Weights of a small GPT-style language model, trained from scratch on English Wikipedia: width 256, 2 heads of 128.
Each number is 128 + 32 x the weight over its row's rms, rounded and kept within 0 to 255. Layers, rows and columns count from 0. Numbers have three digits each. The size before them is the row's rms in percent of the matrix's.

# layer 7 attention query, 256x256, rms 0.062, rows 163-188, columns 0-127
095:153161088127118127133125122131080098079132150061104116139176122131113119161118099116107116162207168117169154103131119130148114133111128145171127069085157095138152118123105083059122101070063178125098097111107108107176142092061130164084122119058131139181145076102111125108101119086125131133142094133125138157194143118179046090094175157052163140137125148134106152171143074038123131114108
097:135132079150113137151084093134194146146144133103142108078175129128168095122109135113072173106117106089107134178100145132092156138129029137083171175086144066126117132085109117146117145115143194115135144102124111133120120133170103116161085170160190150160095196160172086113125112149115090068185096103100134115132117135114112100147160067088129079103154110175090120160114150123145108093096
088:143169107153177141101079087132110144170116107087152170104126118116091166148141090118084135095094168129158157148062074073157144136127119098108159175087144132152175170196177120123104112128114129180161164153170103098132094132123133154141139096160130165168169087108124087083111107080187090107135117143097109157066102132173161127103063112111145161134161171133141139163152127136113148081126
099:122096118024063178143165165107139124131158101124091070146110153075104144147161122127162144130131122103132092065140192176102133155120147127113150160199144084089095115079147164148145138193125119160099132113080136155104183175128104126121189104122099088111121120083171133104198133083068155145137094155095125067089086107165144181129086165125104121110117148153218094128175119172102154131161
089:122046172188162118136086110115138167121095133121126218170181102152145103060174135157117088100147170129110131107071141121116116162142174144138108144084102110161078099127055067102092091167157120126121144089188185063145096168088107111156123132142169139143141157127178147147098158148111094095176140139151156168158133107089128170116123098137067085117167137120162168198171111145141082125108
101:113144165066084095087115133121126127121116110086136181118128087141109165096131103162159166082177154138107120162084146082146154188122154173121114144106155082091112177095113086144168103123102124115131168109119130156115174153139113149107131091113190120127131156114188125151119160126103149139116134223178098135089128141083088064139147114180078107083132137061191161084191175157099074096131
092:203077092117210124108136157136165114132158100120131154188132116135112108171167117156155156063146183156151139175143096162099123102121131095055128067116066177083175130149109187056137188133114129138134117151117153162101137089081167179099141106090139138106082098112124116083149092100173185110188132115112132132056121144127118105130160152112164128160145134156070126102118092150169158155168
095:114194091132120153091119084121122184186161143145091087158116105088098090165082145087138104119136105168125151115124136116155128090160156094140156122155085161173180119152184102061134115086081126161103204128158081161103101147118097146060150119134165112108128107136165141148147062184167145079135129094141140090139159068122105111095127098097165112132164059115037123154142088120177099128152
094:069167133091116068153118155106121135119099111137107105134122096141154115133154176133089113167125175072066126100119174127144091112137161164079154117107108103139103096113106105179195114133118089121162121147137168162138133094155110106101131096139135133172152165120147153090139140129070132159116172106055153142094066067155122150082151138170091110087071107177157106140188099120085112106119
100:202079090090121136136156120084137156158184098149102124123159124175152113158120109140119134103109147201112103151125097080129110099131068177154148148102111133074131105119153187111120090099154112124027101121126093101086181108144150137140136147100053095122145151131182117141121092108142138104137169182119110138042092118118200089136102152182135048162104090079164067073126095112088143177122
098:131179161195127070135183062102152097091141146158154124134122074115151151138089152172145164178114086125078124150100095095189128115110109152182138157132122089146143060141159141126123076114070124153178144057131152196203116115097164102163127071122145162089138099138178133142174102120099158112136096175126149157138184108176147090148127053115173130110191107151158110134110057128145104179136
094:092158106147145184116115071114118163124165189122121092144135122106127174121163156113098140176140193110149113118112065113130091114166167133128144109152111128126123081083133068131150175074118141128163104216084147151115133164162107072093093108052124075136129103116170170155148135108130106173112118132116120104108088061191104103144101110135076128102034161115153157134104135203144158097153
094:065100197117109172138139161137141218114098134178120148152137091151100213142130116082098139134158170146113094050156076101104109111171101110170164119108175154156104130085110148132110091138114144143100118153099120079052096123095089083169128120108173049130133139127115107125148129149090135127081109171151139104149164154099173151060081127156103127121086130055208133082122140181067117163151
093:154147147144143134175126130124199094113116082158085168127123118132142090092166162124120165170161083154132158066075151138127113146107089100110067141145152161139086115174121131178097131133171117162108145095058162146111112159114130164179172107114136136129136138152061186179112076143097133165084113114129116118146161147116120169081135069109117114149189149150147121113148143097169137129125
091:142163124119159127133125067099099095122133140114085145159090062150131165048182147173133158140151060122126117140065096098119106119098122093151102100108132101178118146208164172172107131119164110210101096105093109102196072098131118088162098140141156186135143122144083127127160121150164164125131139128136089161147031167093127096108199081141120134131126140124156150129159068161126152182112
092:151142100176129140151186128137055070101095177095136123086131074160152138183082109112119090170139136165051137115118029127163109165165092122171141149177171138150129075155109077065143127180129129087111146131110146153218115162126116143095124130114111200144114148129122155095109136114164096137117119121036142158106101108098115096124089100157155136125131133112076100157125156120128171118135
096:108164133124127172126169097112125121138150107130085094106137046250196090145125139110123123080110106115127111113042113202147111081095063110148100133123140116135139098080155081186131166084187134099149169120074111114129133174089102130166116124107167165159159132117125153153109170087154111149109130161145185101131159144087148144147157103173110123166147137109100101170123157104130093090127
101:104189116203179184133146081159065104169106176111170131154182128121172113158117102110107121134113130099111148163122178066098145062139170139164102115173176143138144135119108185102167182087160140094149156174186138110144130130137150156112111101112072110087118141126134168074113144166177141115155087064163132123157160177110100203167152097125189140092188129100051121122080111091123142182185
090:150137105127169156174171096158130101155106140137104095110087139128115164120138177154194112077102172189153144123148176133141149089187125157154107155181119123129117070084145206141093106127193087141118120148102081110131164165153155133105109186098114197190182062145093161121139159146086169129157160108101109155190129109145116149110115109136119161178068118056082091149127172127151091176130
093:059122107142105113134143129105153179100085085122081111149102099145118127131186133158132172150164118147071111104134121107134153141121122139174135126138141053102102103137097091141130117096105099063153089097169145121095122086176076101158168073163066192144140129124100139139109103133129096172127147173137091074127114140110099161139119151073147122128140136149172113170149104121137094151128
091:129083158151163123162163133089132112092132138130192145098121106153175102123174105130162093117116136091142106165138120124104121117184098141152110062105124113141131124152163083111150133156134089078137102162128142093172163098168164057130098086117112121154079149027124135080145181131166066200128109117172054149126151090162104116139113127140119152122130066124162122109097122174097159158084
095:138096156095115140095125146122168117156097113125155154162122189104074103147141116151148135154183114123199118122095154156107118153112142121146112071154180167105092052117111048131153137129134148112127121114074105094137154107149021105125125109116148131151155160084104181118134082153131149119124145130123099141107140131104158116112131183219092109093091046143168083149132116121152111122146
095:087103172089122132115151121155152118116072133148155097126078155152151100059125145143107155088171143113111116113129114163121153119152138131177112093128168167076101123143073106155147165117123111143159103124178141135146087129118108129142110148197150090083152126150103169115140131175116150126154145068098150116111075205112065201135108174199140130058105100129143180118159060124085110156076
103:162132096104111155130137147115090177122117142141132121125196112158161143147116195079182130118112138102134139135110128182145091169136186109150088149161171070105132097134094131106146183129163176092151116095104093141065136143140181080150090113110135120059091139097116137154123146152139151141127066078118162091170132128114132129122134178215095095122086154190173101060135169158108045153089
102:115122119155166129057106059118109173148173109092126125131122128118138160139098141162163034141156129138134152152097098079096138160155058087112139165134124143077140155159101133134133103104109119052082112108096094112144137122090110134146139103163146108177091129099120059169087109172122162099105044135179134128134118091087080105082158146114117119064151134118111145197117141075081131148091
096:108106165099065134130066138061169048074148165127143098139075107101178118159131090083140105139058144128119142195143125146123122131095198129110128119167185120154097122162123084087080117203127097107204078146045136158105143105122134145152125156143166113107223168117125109084135119080079148102136105140124084107145123066114104194121129113154142143105107097165111139150152115084062192086116
# layer 7 attention key, 256x256, rms 0.0622, rows 163-187, columns 0-127
102:150154089148122112123185144135111163095149165120166177049102160133148135072154175142073148141158139168124108171101122130048139142131130152179147105147105111100131131154148131140116169138129164085112175179181098131128132196082137136141137164115146139121152170118141129117167110166099165166161237121123142114105158118167160145168129197100144143082121091100095099104136145093129164060145
096:150130094131131197126092098128074129112116114157087101102133108176168145078217115133130105130145131109157067150112137120143157124117113066120161126076070122092133148179152123134193150150133130148130109172156171147131084152102139108155154123126143104134076120077075214143138148093140149085124093145162082107080182140119153100120062137135143156093170111146154167126118129125099136133146
103:133039151115161097146088122122134140075144168122182149136116135117094134174073151143098114176074181094085154109112125072088124127156201124097130138075114098119117104118116114161094102126124132098145163103159106096159157152168137081125138159084114082145157171185145108098105122154128087098120114196184144146122150145075125176079116098153143133154122124142087103075100142160102107163120
096:138118122159129085131072193117127126172141166151147183144087081199115185180125133110128103130146073149154158151068135095144097104075086147130151099127137162115144151180182160098116114146127071153149149094096138113171142103110130108157114114127150124122067121138114059151138152165152145156113152200040118073127167149114111134176078110125176151140058078153145133089114163190080151127134
094:116150155080130162130157108088166141133117076091104149110125174081125097148167158090198050140137048158137135140120156126116186128148103109098171146111105202064134166120074157101154134101126148141159155107146109136091123117137091122093102100137082134128121152132131125177154103088104098084124108095118143097148108172078128107127134134147100076144141073157120100133110128113131157203087
093:191116126196155089157166150157177121121118093168132119125147160115159127145119093113133181138121083111112077115101121193135179127152119109149090158146198133128154116077092182100163137089128126112071174150099165151143069076116126145099143151128147124095129131132123098091113138115156094134171127068097109157099161092100077106180146128131161134108098082149089104151100104163108179160082
100:118124091180128090116193178097126111099104101113109129126102073123101110102080177155140146126159168121144167115084103128137108133104155077188128109098133102101128139154154158143109151157093122130113163082074130161083119146111120105086101134118154162094171129121132103106109094161072179180090196165074144136133060143102055100141201132159062128179149173159131154089143155101122093089167
083:108112123112072177103148151065086059131155102067087126124143123027122127161156113116100124103140122134112188086114148172126103161126129085134136124077120100140146119111106130102151126158134134184091081144133108134157071087071137144145121172164094154148126122127177149088134115147104171152163102181075181149135096121141163115155185165136183108127158157121173132131109107094141189136065
100:200110140103131108034112139106154092163115146119139160161086147172118107118102107094210126119087108066167078084140116134082118174106102216104132129124136130097193096114112096096083126150128090137146121127153177130122075147140143118152093117114141140073141128085139148125062087153139103117141162044185146169170180088129140116147123135131142167136118114145059089060111106145170061155146
107:068157138133086099162142094111139096086191162137073137120095138170125179151114180156115159177174114124141100116148108158117139126171127157165138153199111118131158163133127080096102208046181090125169102157145128136132117122124064185097158115143135123159152082175110136175152129113147122092130141113101066107112140118092126210095072154118109224187152083109155113135111165190141150091143
096:137124142170111132133124142109123126105134148060098123126129159076121148126116095200094155097225096105157166140080132125180107146089120146097136188107167111174135157174146151119100102137130150080094131162102128164102087188143095053148139157083122100142118115135140164102120099101207138133109197073154136165110106055168144124130076120170119155139096158065135126099166110112036192151118
099:125095174153128084114157162123126105097102064133157100104091104144109139114107083157172150113080120112146144110108141151181171142115130114111100186102159122144140152157103116175152078124129116113217166115107164101140166147162133101163131094217077162070185147114195126131165100095131097132098100135164117136103174147148122135102196171175186146133149116143099168171134099128114091126142
103:111115174150157172097121112102176091072145130117102151110170135139070137160170114087176135064094117134149090102131155172150157153114120108156098169105113134142100108108091106169152129152142141133132203104142167079170145151131065178080163116101104156163157101167158158142141115127149086136101129170126161155089137077172154105105148086185133147178099088187150160160131182127128115114119
095:125114165115130042142163103131172084098149087124123117125109064070135074152118144087127136107168111164161101144148130098147142069126097106185110209131096143125137182130080158065144197108105164066128116114080117136099144116093130139191092125123147136128114103123150137142116179080058105102082076077131140152164069107105110117167119204138089139147207131123096169164175106072118136101147
097:077142082151046108166098139046117187094129100103160133123122158083165109102123167146155163105150141132105149104109138134151145175109124149179097120087170104139174101126193104093143145124116121123107164075104121118128147150115246150137108143152167164147155107112054135162117105132143107160147137112136125176106105086129135133151162111135111048184074133134120123075172118129150157123168
097:177091148148173110117162115098092120077100068092155143119127149075157117112181142131083124196141172163084134048181141050122161121137158118128166104122128121099088100102102148156140187099107106171055135158115173125101136112126149122119137130088099156103061136150148164107149108123085137100075129140143137089119131181144133163140192115116126114148106174086099103112141163049140145069173
099:083125170157090121143159120101182163164091130097187145123132130142161145097138126122145213159175115118181164095199168054113108224077110108109088108129103057064147078129081106081133098101124084022120139144106137087086084151149148092128152157111159186115129082109181114075109135145117122104193082142147105110125122129107077122145104101085069138139132094186122118118109136131102110096085
101:090101073116082171139150108074127105119069121104103121088141178099098098138136158154152137141116160137119094141158132114168175144072081157147149107126110109104163165084155118119153149147078114181140112122110119221071136082085146115115156145138164118095155114166108157163112125071154138127110109119167156083110099104134094123132142067145128145122145169186182106126153137097114115126161
098:122102146093152104071120084163150102180142085115133218167124140123144109146119169070135121149095156155095090098099126063093093120094136140106197098180154075121172115097117062136106093109159144128172117114117127131180157108170134134047062162173133124084150120137140142111111136156165151144112124096100077083131126083136115159142108107139107133105147127151097087157130102164156136178103
099:077180111140110156090169147145087119075122107110119132137103170160145145156049136116171090135082106116142059189226102109115105140097119124143128116196136118132150178165158145176108122138125149210126155161109163125130136105089111130061134092123196093159112113137201082176156131175092068090118094151115135148132126129134103123120159091127099101164153131125142105129157153097107152227128
097:149049155095179153110110122147108147125096155141151124140096173102133107069178077144140130124116170103157136110178121122085186138127068145146121172177126106124142114143173157179153167117100091129153118106139088157086098131144149076135184147152099092142128179162116079112092086115119097146115110105129101118112131139090161140065165159115105105151104098117150123136096092130132092157124
096:093156115177122030164168134181150117134152091140126135139119151138175158183166122133154108154123083145170177202158163188121143098106111163159084105146132124114112128123116116103131134151166131140107129147094100118097123126145158127122135161163141098099140096147141117085131134172131106175127103109047160080214113075104134105173154201134103089130148150178076107159122141167117052128121
095:101102105128154141137139126146089120079084087157064111121194182093107119115112136149126103089081164125143096104179126155124150146146143129152147101178177178140156132123169141087128175186088124112165108144097126138145109135085123107043125141078138136129142163087091105200116121142130085137125159099103167143123146096169107057063151118094134145088072105084196143149150136127137094129132
100:105165109112112127154155115110128157166109148098184126070123166160137135154186091115136094120118107097110133104124125141141127116059134124075157137081120117138122134163135086141104145198137088111074145123175141139124161114148229110095128103063147146140093138105077058112091101136133202130160120185082164167112153108074087081160193140104112146184088104119124157135121101134121129119127
100:242170116095072099165084121123188137091108162152143158135077151098120130142132135116094106072162109121182069124171126164089168134119114115106117088162109173134076101136159141113118133129136161087149139137113152128159156123117100142078101164088112120143167131142120090126161094158127166158118134084110145117123161071095114159171151132117142116157168160143118144207130127116125162185121